Part of a small language model's weights.
Size: width 192, vocabulary 986, 9.67M parameters.
Architecture: rotary positions, no biases in attention or MLP, tied embeddings.
Training: a variant of Adam for these matrices, 569M tokens, 8677 steps.
Each number is 128 + 32 x the weight over its row's rms, rounded and kept within 0 to 255. Layers, rows and columns count from 0. The size above them is the row's rms in percent of the matrix's.

# layer 7 MLP up, 1536x192, rms 0.0946, rows 777-794, columns 0-191
size [108  96  96  88 100  91  95  99  97  96  98  97 101  98  97 100 111 103]
[[133 137 108 117  97 122 102 149 115 170 190 120 149 146 176 148 160 139 160 120 133 108 160 150 142 126  82 134 119  90 111 148 101  80 157 133 158 141 146 103 146 115  67 214 133 128  96  85 120 134 171 118 164 143 114 104  99  89  92  99 120 155 118 148  95 101 143 108 115 142 138 112 104 113 121 111  71 144 149  97 134  92 168 108 160  47  93 252 141 119  85 125 100 145 177 111 103  81 133  68 113 130 127 118  94 157 119 129 155 109 128 131 131 175 134  44 139  79 136 148 116 128  98 184 104 151 151 141  75 128 167 105 132 114  80 100 102 121  90  95  49 118 133 147 102 211 173 179  99 150 154 173 137 108 139 126 116 143 132  84 137 146 113 161 103 109 117 130 166  48 175 140  99 190 174 166  97 134 157 150 156 162 114 130 198 110 181 144 180 114 128 143]
 [150 128 155  91 159  79  95 145 129 111 140 128 133 145 156 161 139  95  85 118  82  99  65  60 117 115  71 144 161  64 101 178 128 149 115 172 134 158 148 150 101 211 117 145 115 141 138 155 119  43 149  88 136 129 132 126 150 139 123 121  98  95 111  75 120  99 128 186 125 141 115 123 121 119 111 243 180 144 148 111 110 141  76 134 143 103 131 106 124 124 139  79 169 144 128 158  89  86 135  98 109 147 103 108 165 118 158 141  68 105 182 168 173 138 105 171 138 157 166 129 143 121  83 126  86 117 121 126 138 199 123 151 108 127  98 157 128 110 134 110 168 194 117 191 175 151 104 129 145 163  77 130 100 192 184  81 106 136 123 125 125 202 172 158 144  90 123 163 104 142 130  68  69 125 118 125 141 117 132 115 128 159 133 185 178  65 129 170 123 168 116 137]
 [159 101 155 129 117 131 139 121 114  71 108  70 132 127 114 148 152 141 145 171 138 125  77 129 104  67  82 120 126 100 128 148  82 146 211  98 165  71 122 134 143 164 126 161 110  63 119 168  92 145 135 110 191 118  99 204 155 132 155  88 181 143 152 190  71 105 151 188 139 130 134  94 145  58 109 208 124 105 145 137 135 191 131  99 127  97 100  71 131 102 111 129 133  86 153  84 138 151 190 127  84 139 165 147 126  73 132 112 146 133 114 112 143 122  69 124 137 159 118 120  99 190 126 163 180 138 143 139 163  95 114 157 142 201 172  39 145 173 145 100  72 154 165 137 136 122 152  96 171 147 163  95 103 142 147 135 171 150 133 164 155 159 121  89 129 101 101  94 116 105 113 147 100 114 171 111 130 108  81 147  92  86 139 137  95 128 160 103 157 122 134 185]
 [100 134  79  97 199 113 100 126 117 140 151 131  63 130 130 195 149 163 137 135 178 121 154 105 135 149 150 135 134 146 115 115 128 147 227 146 101 139 164 125 142 128 131 152 118  79 127 218 137 128 131 107 126 104 125 124  88 109  49 128  98 150 148 164 153 102 110 155 113 115 112  85  83 164  68 106 132 150 102  85 130 118 157 119 218  74 100 131 110  89 136 158 120 116 121 128 122 131 137 113 121  87 177 148  71 129  69 175 136 187 134 128 129 150 147 112  98 131 117 133  61 112 110 122 133 105 120 161 103  91 150 124 170  93 146 143  66 136 126  68  90 148 155 169 154 200 150 137 151 129 110 146 186 162 117  89 176 135  61 133 165 129 118  92 105 121 158 159 104  92 182 109 135 172 221 149  80 172 113 150 110 105 107 154 152  88 142 189  92 119  99 105]
 [226  78 102 116 107 125 129 178  60 112 197  94 145 128 149 134 106 125 154 165 148  97 122  66 158 107  93 135 138 161 112 160  86  93 145 135  92 158 107 147 172 125  76 119 124 171  93 139 112 130 116 120 150  76 142 172 130 169 107 108 131 132 159  93 119 138  80  72 103 105 106 145  95 122 151 139 141 189 135 155 104 132  84 136 164  77 138 122 162 135 127 119 196 112 128 212 124 114 160 141 179 127 121 171 109 107  86 160 169 142 171 150 202 143 142  97 117  85  63 123 123 111 103 171 111 157  94 156  96 124 124 144 130 132  65 126 122 161 183 136 127  89 140 120 116 134  84 160 164 178  82 177 152 128 116 194 110  94  89  77 141 186 140 174 111 111  95 170 186  89 157  94 127  75 168 152 131 107 125 117 119  79 155 125 160 117  96 149 121 192 117 123]
 [146  81 119 137  82  97  35 132 145 122 129 114 125 143 164 125  95  93 156 128  93 153 131 133  62  92 154 112 101 141 114 103 106 114 151 152 181 103 202 117 175 192 135 137 140 134 111 119 154 163 139  95 145  49  95 184 120 155 114 112 165 104 151 157  97 136 127  97  79 124 161 126 110  71  95 136 110 104  63 163 122  79 129 126  97 120 126 144 154 116 140 129 109  90 168 129 122 124  95 123 110  76 156  93 162 132  66 102 137 102 154 159 179 128  89 117  98 163  72 202 151 175 125 122 105 168 105 105 146 175 118 146 147 171 163 102  97  89  73 151 143 110 139 127 120 110 145 169 161 182 131 131 139 141 137  82 121 122 134  99 120  84 214 119  94  63  83 138  82 153 173 173 135  87 144 107 143 154 104 147 116 130 187 152 168  74 188 178 151 143  74 105]
 [137 149 153 108 185 132 121 125 100 116  70 139 139 111 134 144  60 102  83 111 135 119  88 113 128 157 124  83 117 125 103 191 170 173 115  55 119  82 103 121 165 137  87 201 191 130 162 154 143 166 107 150 191 163  82 164 163 127  44 130 153  92 109  66  85  59 139 151 138 102 114 116 118  97 129 137  99 135 110 105 153 149 126  99 116 102 103 158 177 148 137 174  81 107 209 131 107 147 168 110 122 142 178 113 126 160 146 104 133 179  76 150 139 118 112  95 106 131 144 122 117 159 127 134 171  69  59 129 125 117 128  86 176 100 179 108 138 140 135  23 170  97 156 129 171 150 101 118  97  97 149 113 169 134 115 122 169 141 135 109 149 158 123 159  89  98 146 175 138 128 116  98 120 193 122 159 146 148 112  89 119 145 105 107 181 112 198 113 161 120 154 146]
 [109 100 129 123 123 114 106 102 155 114 128  80 151  66 108  93 126 125 106 116  92 157 150 128 137 126  58  60 184  83  82 153 134 143 148  78 164  48 104  95 153 150 134 173  52 129 181 136 137 141 167 167  96  85  94 103 161  74 118 105 178 111 139  91 144 130 122 169  87  96 172 127 151 173 155 119 128 167 113 124 137 148  88 126 124  73  99 119 143  84 131 125 119 108 179 114  78 135 105 101 109 105 137 145 146 129 158 167 184 128 119 179 139 174 175  85 102 127 139 119 112 135 125 139 178 130  94 110 103 142 212  84 146 161 104 123 143 127  97  74 140 109  80  94 177 125 100 143 100 141 109 220 152 159 115 108 138 134 174 201 133 159 151 173  46 150 142 171 124 112  95 109 113 136 153 146 102 101 134  92 161 181 144 137 121 150 171 159 130  57 145 108]
 [139 113 112 121 144  94 169 107  97 156 129 128 108 193 170 165  53 125 127 129  71 113  96  98 129  84 110 145 107 107 103 112 137 172 123 104 159 106 150 178 120 185  92 121 115 113 117 152 121 105  91 101 136 107 118 101 117 138 125 160 133 149 176  85 130  86 108 133 127 214 127 120 218 178 143 147 192 180 125 149 105 136 143 132 147  88 119  99  96  95 145  87 103 109 130 145 142  57  80 111  96 149 177  86 119  98 107 128 160  98 152 118 158 144  98 171  85 179  90 166 108 123 101 134 136 168 147 130  97 172 125 127 105 115 197 120 158 139 120 170 166 163 130 100 143 127 116 129 199 126 141  79  70 128 180 123 125 142 153 179 180  67 180 136 145 130 106 142 134  94  66 180 147 136 181 151 124 108 155  84  93  69 117 118 170  83 198 163 104 138 178 148]
 [ 96 126 185  85 136  87  71 167 160 118 119 120 108 132 110 223  86 149 102 116  82 104 155 111 154 134 121 127 120 111  90 186 100  82 176 122 150  86 167 125 124 137 113 130 134 146 124 126 102  92 121 144  85  71 141 107  96 123  98 125 155  96 161 121 125 129  83 175  83 111 136 170 116 115  91 105 129 122  98 116 153  82  87 130  39 129  66 173 186 137 165  90 103  85 199  99 112 126 157 124 113 123 134  96 140 108  74  96 121 128 105 140 111 167 113 188 116 135 133 137 123 147 135 171 125  93 108 114 114 114 140  99 166 140 120 120 119 148  94 104 122 212  99 109 239 137 194 186 163  99 172 134 131 164 123  95  85 127 174 146 148 198 207 160 109 140 140 137  80 168 104 158 116 125 134 106 122 154 135 161  95 132 126 131 101 144 155 201 151 128 131 166]
 [158  98 106 179 161 138  95 206 119 153 129 136 121 143 186 127  87 123 147 135 114  85 151  87 145 150 118 125 136  96  81 142 133 120 108  96 160 146 114 162  88 130 164 102 139 104 158 108 144  79 118 117 110 113  97 113 132 152 157 134 110 132  77  68  78  63 114  96 137 153  54  97  96 173 112  84 148 163  93  49 126 131 111 162 190 159  75 142 159 157 139 105 150 116 192 157 153 114 133 129 107 107 221 137  56 140  85  86 126 160 108 117 137 171 155 155 123  83 181 138 110 172 100 163 153 114 124 174 122 166 137 100 104 133 168 123 170 108 156  93 107 123 103  64 147 163  88 150  91 113 136 184  94 163 102 166 118 162 124 127 156 149 104 106 130  65 121 189 216 116  92 108 119 130 171 121  72 140 109 120 107 165 159 146 144  71 122 156 121 143 153 145]
 [149 178 138  81 139 122  91 140 102 180 111  88 115 156 114  85 141 110 128 155 106 117 129 130 119  86 155 173 140 135 111 172 183 124 166 129 179  98 208 121 131 208  51 163 112 100 153 159 112 131 155 149  49 167 164 110  64 119 114 100 158 109 164 119 129 177 113 157 172 118  85 130 113 110 131 177 136 112  73 125 128  70 125 107 168   3 118 124  86 154 144 141 125 120 119 150 151 135 193  99 154 109 172  96 181 140 169 143 142 136 180  98 131 135 207 113 112 104 155 168 162 135 104  95 182 210 141 123 130 100 134 157 134 117 110 150 116  93 137 111 119 152 104  61  96 136 116 175 145  97 103 118 130 109 189  97 136 128 112  95  89 148 113 148 174  86 164 160 121 107 172 111  98 165 137 141 129 131 124 113 123 135  88 101 144  98 112 123 129  87  79 147]
 [149  91  90 106 127 162  80 157  96 153 125 133  99 173 141 154 144 121  77 168  87 143 185 100  72 144 155  99 139 113 121 156  98  87 116  78 107 106 200 179 126 146 158 134 101 151 107 148 127 106 140  77 120 142 109 123 107 164 150 144 116 111 136 157  66 105 156 116 121 180  55  85 126 126 129 134 103 132  92  97 165 114 104 131 144  88 117 156 138 138 135 128 143 116 111 154 175 151  81 148 159 129 180 122 128  88 112  59  58  99 147 130 142 167 153 129 119 145 186  71 148 164 100 154 163  92 119 128 117 108 112  82 156 154 102 154  67 130 119  83 137 130 141 105 112 153 170 205  99 168 127 130 145 221 159 143 142 167  91  63 165 113 127 183 123  96 160 112 111 111 106 132 112 184 138 169 164 106 103 175  91  82 125 114 172 113 196 176 209 129 165 110]
 [137  98 147 141 137 152  93 136  73  87 141 115 148 109 181 191  61 154 137 112  88 103  74 102 164  50 168 138 102 122 115 100 120 149 130 170 148 116 147 127 164 170 115 151 152 143  98 155 106  93 139 185 218  36  69 116 114 107 166 107 102 107 176 128  88 141 127 142 153 137 170 130  22 105 148  95 108 120 138 115 137 132  92 149  75 126  75 130 125 147 162 114 157  98 119  83 112 138 163 176 165 112 115 122  75 114 120 113 107 109 141 157 132 120 128 131 145 167 141 128 147 112 110 103  88 135 147 168 149 202 145 135 165 149 181  96 113 148  87 142 126  84 160 130 195 129 132 119 137 186 163 114 118 124 190  91 131 130 142 142 124 117 161 132  71 176 129 130 131 149 148 186 145 102 180 172 144 148 159  99  72 106  95  85 126  74 168 166 113  89 161  97]
 [139  41 112 124 131 174 127 155 123 116 124 103 116 113 130 121  82 119 149 158  55 165 126 112 106 115 139  92 161  36 125 165  90 142 147  77 195 167 152 152 107 144 125 150 137 149 108 124  33 130 120 144 151  45 140 128 182 140 122 166 107 108 132  78 113  91 117 137 134 176 108  82 127 124 154 127 141 155 141 115 124 158 143 146 155 126  71 190  98 151  77  87 155 111 146 149 108  87 102 108 104 154  71  87 121 108 168  99  91 128 133 193 142 223 139  98 109 209 165  97  89 118  58 118 186 139 117 154  73 167 128 116 108 102 139 176  86 157  81 149 154 151 124 138 122 155 113 131 126  95 154  96 104 144 130 107 130 186 128 199 105 166 139 136 103 128 188 125 118 147 109 106 117 129 103 139 178 120 148 183 154  91 117 162 124 117 153 109  92 114 153 137]
 [114 141 194 127 150 113 124 133  77 114 167  82 135 126  92 128 149 150 164 143  86 180  85 117 169 121  83 131 149  85 104 158 119  88 140  98 111 127  97 101 166 203  93 176 113 117 172 128 141 132 130 175 141 143 117 156 157  65 149  97 163 136 180  76 127 103 114 198 108 150 118 142 175  96 131 196 151 119 147 130  93 119 115 117 110 141  69 157 119 118 130 144 133 102 133 151  72  67  39 135 157 136  93  75 112 137 114 100 137 167 118  96 148  92 117 105 168 187 170 139  94 129 127 167 167 138  84 126 130 111 131 145 122 126 117  87  68 126 110  96 107 155 185 127 156 102 128 103 196 174  89 177  92 150 160 137  99 142 106 131 125 137 142 121 136 159 177 118  94 113 187 102 188 149 150 139 115 175 203 104  54 128  67 122 105  69 150 175 160 122  94 130]
 [205 124 141 108 106 106  82 143 145 112 131 112 128 132 155 116  68 134 150 148 159 145  90  88  60 137 112 141 214  91  90 113 126 127 159 126 132  90 151 102 134 121 118 146  94 178 155  98  96 139 111 138 126 162 140 172 166  41 118 111 142 108 200 138  82 148 104 134 102 151  91 165 149 124 133 173 121 123  76 117 150  62 175  70 139 108 124 153 122 146 110 100 150  98 134 148  68 173 120 110 182 158 139 133  92 160  48 161 164 176 116 126 142 199 127 102  99  78 123 106 133 155 103 162 185 148 146  51 112 130 158 107 155 202 160 121 155 207  87 140  88 130 121  62 139 144  72 147 128 163 117  96 138 179 144 110 107 162 130  97 159 130 163 124  76  99 161 148 121 131 119 145 133 123 100 180 126 109 161  95 140 110  93 131 137  93 144  98  69 156 140 117]
 [130 140 155 136 122 160 150 141 123 146 186 125 126 147  44 130 128 130 134 125 139 118 125 130 133 173  97  69  82  68  49 127  85 141 161 151 155  98 130 125 117 120 143 102 126 140 120 182  93 120 145 137 199 127 117 134 124 129 125 117 135 134  60 170 141 130 151 147 154  85  83 156 127 113 141 149  59 181 118 139 153 155 125 146 149  38  89 172  97 129 106 134  73  87 120 103  90 123 101 112 145 125 147 151  78  72  69 165  77 123 118 133 159 132 127 147 142 185 102 135 150 172  99 118 128 142 128 159  93 128  92 147 153 160 203  99 115 156  59 130 132 208  63 170 169 140  94 146 154 150 180 164 156 125  81  98 142 182 172 138 185 147 137 161 140 108 120 133 122 109  74 133 149 157 124 153  89 167 123 139 110 163 145  92 142  55 160 189 100  64 133 132]]
# layer 7 MLP down (transposed), 1536x192, rms 0.0898, rows 777-794, columns 0-191
size [111  89  87  94  94  83  90  92 102  91 107  92 100  99  94  98 119 118]
[[114 116 108 105 127 109 111 121 149  85 186 125 112 171 101 147 151 106 113 109 138 164 134 116 179 159 105 177 141 197 138 122 145 124 145  80 124 144 128 118  70 168  45  94 132 159 148 131 152 166 143 137  74  87 173 145 133 159 133 102  90  84  91 100 142 104 175 132 119  78 112 129 125 114  59 118  89 209 171 147 130 151 123 121  87 142 143 109 170 180 160  97 231 160 150 143 196 127 149 107 100 110  79 120 207  95 111 117 106 159 111  89  99  90  61 104 104 125 159 123 142 139 113 117 147 114 113 131 132 155 147 161 129 139 151 152 124 125 173  86 151 186 135 142 108 100 155 102 141 106 124  93  94 132 179 192 158 128  31 178 110 126 113  90 120 126 170 121 165 120 170 152 117 112 153 149 160 123 154 136 142 169  98 110  88 100  89 136 110  98  51  92]
 [130 112 129 154 118 124 167 152 139 188 128 136 195 137 108 181 162 130 121 155 108 128 195  59  65 124 150 117 144 144 199  97 140 149 150 110 142  93 105 163  85  86  90 138 136 142 137 165  98 157 152  67 110 168 169 102 121 121 116 117 124 136 144 133 106 110 159  52 125 134 150 158 126 116 145 114 117 113  95  99 137 170 135 156 174 157 138  77 176 192  87 202 121  66 164  89 113 171 165 135  88 164 151  74 145 148 149 158 118 134 119 105 157 158  97 113  74 185 118  89  60  89  81 142 137 218 128 110 161 116 148  64 107 114 174 105 133  95  99 127 123  88 144 136 146 117 160  51 147 170 135  65 113  84 138  72 117 121 112  80 169 134 105 101 188 115 113  89  88 141 116 112 154 126 141 129 131 120 105  84 166 154 169 101 117 114 113 160 153 139 140 110]
 [125 188 123 132 169 147 119 117 153 146 166 132 164 118 122 147  96 103 136 111 127 107 131  87 175  96 132 106 181 160  60 125 164 137 125  69  97  92 133 142 123 112 165 133 153  43 152  98  75 186  82 161  89 134  60  82 151 143 126 146  89 134 187 117 151 126 114 133 183 124  93 150 140  80 106 117 160 115 121 126 124  46 130 110 121  89 184 140 124 205 160  53 162 138 132 149  72 194 101 108 172 114 106  98 123 105 144 111 143 165 125 191 104 180 142 140 132  38  88 103 143  73 135 160 135 100  95 132 126  95 151 112 107 107 129  98 163 158 159 103 169 162 101 133  98 174  95 143 121 128 110 111 167  77 128 113  97 177 189 120 186 126 161 156 122 114 112 123 145 116  97 143 148 164 133 102 141  92 137 128 110 157  99 148  73  99 114 142  94 199 150 103]
 [184 171 143 155  76 227 153 130  94 127 138 165 119  44 132  95 166  92 153 152 101 136 108 171 117 118 141 120 154 119 141 106 156 121  95 143 160 120 112 115 144 151 116  68 112 124 130 107 113 129 183 194 175 108  99 109 164  68 179 109 161 145 117 130  99 132 150 144  29 100 100 129 137  99 127 157 104  86 107 143 109 127 106 152  92 167 139 142 155 141 160  67 146 112 164 147 141 105 125 174 121 129 153 150 189 175 158  71 130 131  99 154 205 112 155 210  83 163  98  87 160 162  87 109  92 114 134  62 127 154 130  70 154 117 126  91 152 123  97 130 119 128 162 114 116 127  71  63 113  96  80  88 142 174 141 125 117 125 125  97  85 151 139 145 134 154 110 139 164 107 111 162  87  90 113 118 125 109 137  92 190 133 142 104 107 106 115  72 195 157 150 131]
 [148 199 166 171 137 132 124 143 111 158  94 150 150  80 158 166 199 137 161  82 132 148 162 194 109 105 143 131 134 141 132 102  97  84 141 123 126 115 142 144 103 144  94 166  92  97 165 175 170 118 150 160 115 120 131 100 139 137 109 129 178 117 150 144 170 139 153  60 121 197  69 137 106 160 116 146 124 133 114  97 130 118 166 134  51 167 150 133 192  99  89 155 174 131 116  75 148 142  91 131  84 112  91 115 105 166 113  81 108 148 178  88 138  87 149 141 117 148 148 147 124  72 150  83 123  96 153  98 126 106 137  97 108 198  81 141  90  64  78 132 144 121 108 133 126 114 122 182 165 116 112 159 129 100  98  72  55 205 150  98  88 163 120  70 155 116 135  54 121 118 126 146 102 128 177 178 120 176 132 159  62 141 101  81 142  89 164 136 129 123 145 144]
 [113 133 141 162 119 128 153 159 118 124 164 114 146  94 123 120 117 162 102  82  97 178  66 156 128 137 144 166 115  92 143  96 141 131  75 144 101 156 111 120 103  96  98 173 120 179 133 120  93 121 137 101 156 252 123 136  97 101  71 107 111  99 136 151 114 115 114 125 169 138  90 185 148  79 122 134 140 161 154  84 106 154 131 116 171 182 118 108  90 119 116 116 175 208 151  90 143  70 139 135 127  71  84  93 153 132 169 149 146 200 121 153 139 129 143 105 106 140 169  93 166 148 141 146 103 121  73 144  82  74 150 153  86 125  99 108 121 154 179 109 121  96 156 124 160 124 150 116  84 117 133  63 111  90 130 164 145 167 120 159 136 127  63 212 167 167 116 117 194 144  81 119 157 150 118 101  75 123 148 117 198 103 116 151 141 170 104 141 116 106 200  78]
 [104 102 134 169  91 133 152  79 157  89 128 117 137 163 161 151 175 100  72  86 148 106 184  89 152 113  92  66 118 155 127 103 170 132 113 158 181 153  69 149 194  70 122 146 213 127 131 127 104 156 176 142 103  96  62 114 134  96 135 124 147 162 193 145 120 132 152 124 115 148  95 123 146 172 129  70 123 114 163 139  93 106 136 150 164  73 140 110 130 123  91 113  64 131 126 141 174 149 141 134 135 174 168 116 133 107 165 160 103 123  80 134 123 105  92 161  99  89 165 119 129  97 112 129 139 185 153 144 161 147 152 140 140 126 177 157 106  94 142 126 136  80 144 146 188 146 123 179 116  77 135  71  95  94 197  91 113  43 148 112 180 105  76 133 117  92  99 134  79 117 234 128 147 156  97 108 145 139 104 110 158 152  88 123  97 145 130 146 122 130 177 101]
 [171 128 175 160 143 146  83  99  99 151  61 177 160  91 160 136 134  94 109 185 137  90 139 151 103 107 121 130 117 109 154 135 118 139 146 105  84 194 111 102 149 160  89 140 135 165 125  97  96 120 153  98 111 177 139 103 185 119 129 161 104 139 149 124 116 126 146 135 115 130 148 160  95 118 133 140 161 119 190 100 127  68 115 184  96  59 150 143 104 157 218 143  87 150 129 134 188 104 131 157 141 145 126 112 128 142 116 137  55 123 162  94 149 144  97 152 101 106  63 109  59 104  84 168 175 155 125 154  87 143  88 132 148 149 146  75 136 137 144  68  93  73 133 144 133 146 160  69 101  92 129  86 167 113 152 161  83 103 167 140 141 165  96 133  85 194 182 143 104 215 112  97 101 185 123 138 127 130 145  84 107 135 116 111 164 131  96 101 191  71 103 102]
 [213 107 155 156 135 130 104 141 165 181 136 143 150 106 129 106 111 111  93 130 121 125  76 117 128 123 130 101  42 177 144 139 124 150  72  91  77 132  95  91 162 132  95 108 175 139 108 206 105 138 139 120 122 116  76 108 125 188 175 166 168 128 129 156  71 196 110 193 160  68 150 152 102  96  68 136  32 108 149  76 112 144 156 167 114 163 173 127 128 111 114 133 136 116 144 162 146 178 149 131 131 111  58 134  92 162 161 107 163  83 124 158 120 129 100 129 101 135 128 145  97 137 100  88 132 110 168 152 167  82  95  98 219  96 175 158 110 122 110 127  83 141 145 154  93 201  89 148 131 141 125 171 129  94 134 141 103 104  99 142 179 179 160  86 142 123 126 102 103 116 137 107 112 127 175 118 173  70 139 127 153 145 105 109 128 153 135 114  76 113 104 140]
 [148  86 107 182 112 112 136 114  88 136  84 142 136 120 125  64 140 155  69 114  61 173 119 127  99 119 132 163 143  99 163  98 169 154 110 126 166 138 119 115 136 142 115 189 151 134  99 171 168 181 147 109 155 102  74 115 139 109 153 170 164 105 115 130 156 143 157 145 176 154 108 171 167 133 109 156 165 113 137 157 164 153  87 126 208 142 159 110 136 149 125 148 147 133  99 168 142  75 133 179 127 147  90 129 132 142 167  86 129  93 110 162  84 147 104 125  95  90 162  91 156 208 168  96  50 144 137 175 162 110 145  85  90 100 149 145 123 109  97 156 176 118 162 136  80 147 108 144  96 137 100 147  76 124 141 131  51 197  72 123 188 116  70  77 144 102  63 131 130 146 120 120 101  44 128 171  95 100 111  87 151 131 108  88 160 155 103 126 111  81 109 152]
 [136 142  90  77 121 157 165 119 162 133  94 141 119 153 135 136  95 132 119 144 135 135  87  51 118  47  86 152 101 161  89 130 106 124 149 154 154 130 149 145 204 136 105 123 151 136 179 141 105  98 120 151 139 125 120 166 118  87  80 168  99 118 107  76 131 126 133 122 105  46 116 143  91 117 142 101 120 162 152 148 230 102 208 151 139 134  81 143 102 163  95  95  88 205 136 144 111 124 144 103 141 115 100  94 128 168  98 139 155 133 130 165 117 147 140  61 134 101 114 160  82  85 125 136 184 121 160 133 103  86 102 168 122  77  97 158 108 147 140 173 130  82 175 155 140 121 113  33 133 151 100  93 142 191  94 148 155 127 110  85 161 146 159  88 160 109 120 124 162  98 106 194 163 123 156 162 144 159  51 186  97 107 124 152 144 147 148 124 183 148 120 131]
 [121 127 116 173 133 110 169  95 116 107  87 141 127 119  84 125 135 130 109 154 178 152 117 116 164 165  78 144 138 115 179 163  92  63 100 128  92 126 123 174  98 155 114 121 135  28 187 108 106  89 167 136 134 122 105 162  95 182 126 118 108 107 117 132  88  80  97 100  81 132 149 203 161 119 120  76 103 199 108 100  81 113 128 127 126 160 132 112 125 100 121 118 140 168 142 116 153 117  79 117 177  89  93 150 140  89 106  89 181 109 138 160 141 152 124 121 174 155 141  89 117 119 141 113  77  55 199 149 140 110 119 126  58 103  97 142  91 147 131 168 141 214 141 130 130 106 174 133 159 144 156 133 120 118 118 102 152 148 141 171 102  78 129 107 117 150 135 184 202  98 185 200 125 102 160  98 172 108 158 187 103 115 106 163 104 152 145 145 170 117  60 137]
 [141 124 102 150 104 151 150 105 126 132 147 139 131 117 119 255 102 147 162  73  91 126 103  84 135 163 160 106  92 171  99  95 163 118 168 118 129 193  96 113 124 173 110 152 105  37 111 146 169 118 125 192 116 121 140  88 111 155 154 120 158 102 147 102 119 122 113 139 133  75  71 128 110  84  52 133 161 185 119 162 155 131 140 161 186 102 165  61 133  85 147 144 150 151  89 120 150  77  65 158 165 108 133  92 151 128 167 127 193 148 116 134 138 114 132 140 150 101 134 150 116 113 136 160 136 129 188  76 167  91 188 108 134 111 101 182 100 219 139  92 114 159 143 139  99 118 102 120 158 125 114 106 145 104 145 121 108 150  97  87 117 111 108 156 131 131  85 112 136 157  95 119 137 136 160  64 164 114 150 148 119 193  99 155 130 116  94 114  51  87 120 142]
 [131 132 120 122  71 135 145 159 130  77 129 116 120 171 123 121 138 175 133  73 116 215 149 135 125  57  64 177 108 152  56 112 166 114 154 124  62 179 130 137 109 105 188 127 135 164  79 126  88 165 123  91 116 160 125 154 125 148 145 118 151 111 132  83 152 155 121 161 119 103 145  64 105 144 115 177 125 160 129 105 102 103 128  88 144  78 133 135 122 115 141 174 135 128 177  94 161  82  99  50  65 133 111 125 110 127 124 146 182 144 127 111 115 141  77 148  94 153 121 108 152 161  75 121 109  78 144 144 154 123 142 181  98 111 117 164 111  90 177 159 150 172  77 102 118 169 215 158 123 146 149 167 145 103  81 157 160  87 108 114 121 166 158 133 116 179 150 151 108  95 114 104 169 109 145 146 123 139 130 150 144 160 116 208  90 162  93  78 145 101 103  41]
 [ 94  99 136 137  63 100 152 107 164 134  93 171 123 137  64 166 151 142 124 104 119 154 165 138 178 161 126 174  96 147  84  88 120 115  78 148 136 115  63 103  76 214 104  96 114 189 148 165 178 156 127 120 128 223 167  82 124 132 122  96 150  88 150 159 132  97 113 169 122 102 113 136 172 145 113 128 123 115 164 174 113  69 178 130 119 142 121  89 163 165  70 127  96 157 153  89 156 172 153 119 148 130 107 145  87 106 111 125 200 108 159 109 116 120 114 209 122 168 129 157 160 143 151 108 118  98  75 123 126 156 136 104 147 148 208 103 148 164 120  86 129 136 123 110 161  63 135 132 153 149  84 210 149 125  81  95 100 129 141  93 120 122 163 136 119  61  91 168 127  77 135 153 117 160  92 107  93  86  81 145 114 141  82 127 127 125 125 106 177 122 135 127]
 [102 142 112  75 154 129 176  87 173 138  96 101 164 109 114 132 105 148 137 115 153 117 225 118 134  76  58 168 139 154 130 122 136 105 138 156 158 102 170 138 125 119 166  80  73 118 146 141 144 136 109 156 126 145  97 155 158 119 132 133 132 118  67 110 133 160  70 129  90 130  80 155 107 168 113 111 149 157 121 104 109 129 183  68 145  88 106 138 135 108 116 148 119 164 134 134 144 206 127  94 107 201 127 162 141 102 142 203 131  99  77 116 115 147 160 124 126 102  92 121 164 146  56 101 125 123 144 124  89 148 123  92 141  74 152  67 134 174 146 220 102 112 129 133 148 184 123  98 138 157 107 130 114 106 104  72 160 108 161  78 136 109 173 160 141 134  87 115 163 177  92 138  79 167  49 152 114 136 100  99 114 104 188  98 136 140 118  56 173 194 141 132]
 [158  98  92 194 126 101 173 125 175 166 130 141 204  87 184  56 154  68 142 127 170  94 132  68  93 101  89 124 159  90  69 103  56 150 160 181 137  91 153 140 111 135 150 118 166 129 150 149 141  72 137 155  99 114 130 163 130 124 137 169 157  87 149 123 126 173  94  92 122  85 136 176 122 119 139 146 148  76 111  79 150 149 117 152 119 107 139 159 107 111  89 116 151 119 132 119  84 201  93 165 118 140 126 134 104 138 140 158 105 166 156 103 123  91 136 141 106  69 168  96 183  95 105  85 142 161 113 143 161 111 101 161 138 145 132 102  75  90  73 126 108 141 151 117 169 161 188  99  86 178  72 122 135 189 133  96  79  67 129 170 149  99  80 148 140 137 130  55 160 123 119 182 105 111 152  81 104 135 177 157 156 120 122 100 131 102 138 175 135 133 159 137]
 [128 194  80 120 124 171 120 144 117  93 104 108 129 124 115 146  93 119 176 119 120 180 131 124 109 176  71  70 106 112 116 161  77 105  88 144 105 111 113  76 155 118 115  97 126 101  91 103 199 144 174 153 169 155 129 136 139 141  87  76 114 123  99 165 149 169  93  88 144 152  74  44 125 101 135 126 111 139 174 178 157 111 129 161  91 143 173 140 159 133 119 133 154 174 150  57 147 157 147 119 127 137  91 114 138 195 115 105 120 111 126 145 148 139 147 170 120 121 154 129 167 143 143 101 104 135  86 114 143 132 166 126 119 129 136 134  93 125 143 104 158 108 124  55  93  94 134  38 123 195 147 108 169 147 162 150 168 123 109 189 142 103 236 140 142 122 117  79 121 113  93 165 167 112  98 133 198 158  70 104 128 154 180 127 155 155 140  96  66 122  58 135]]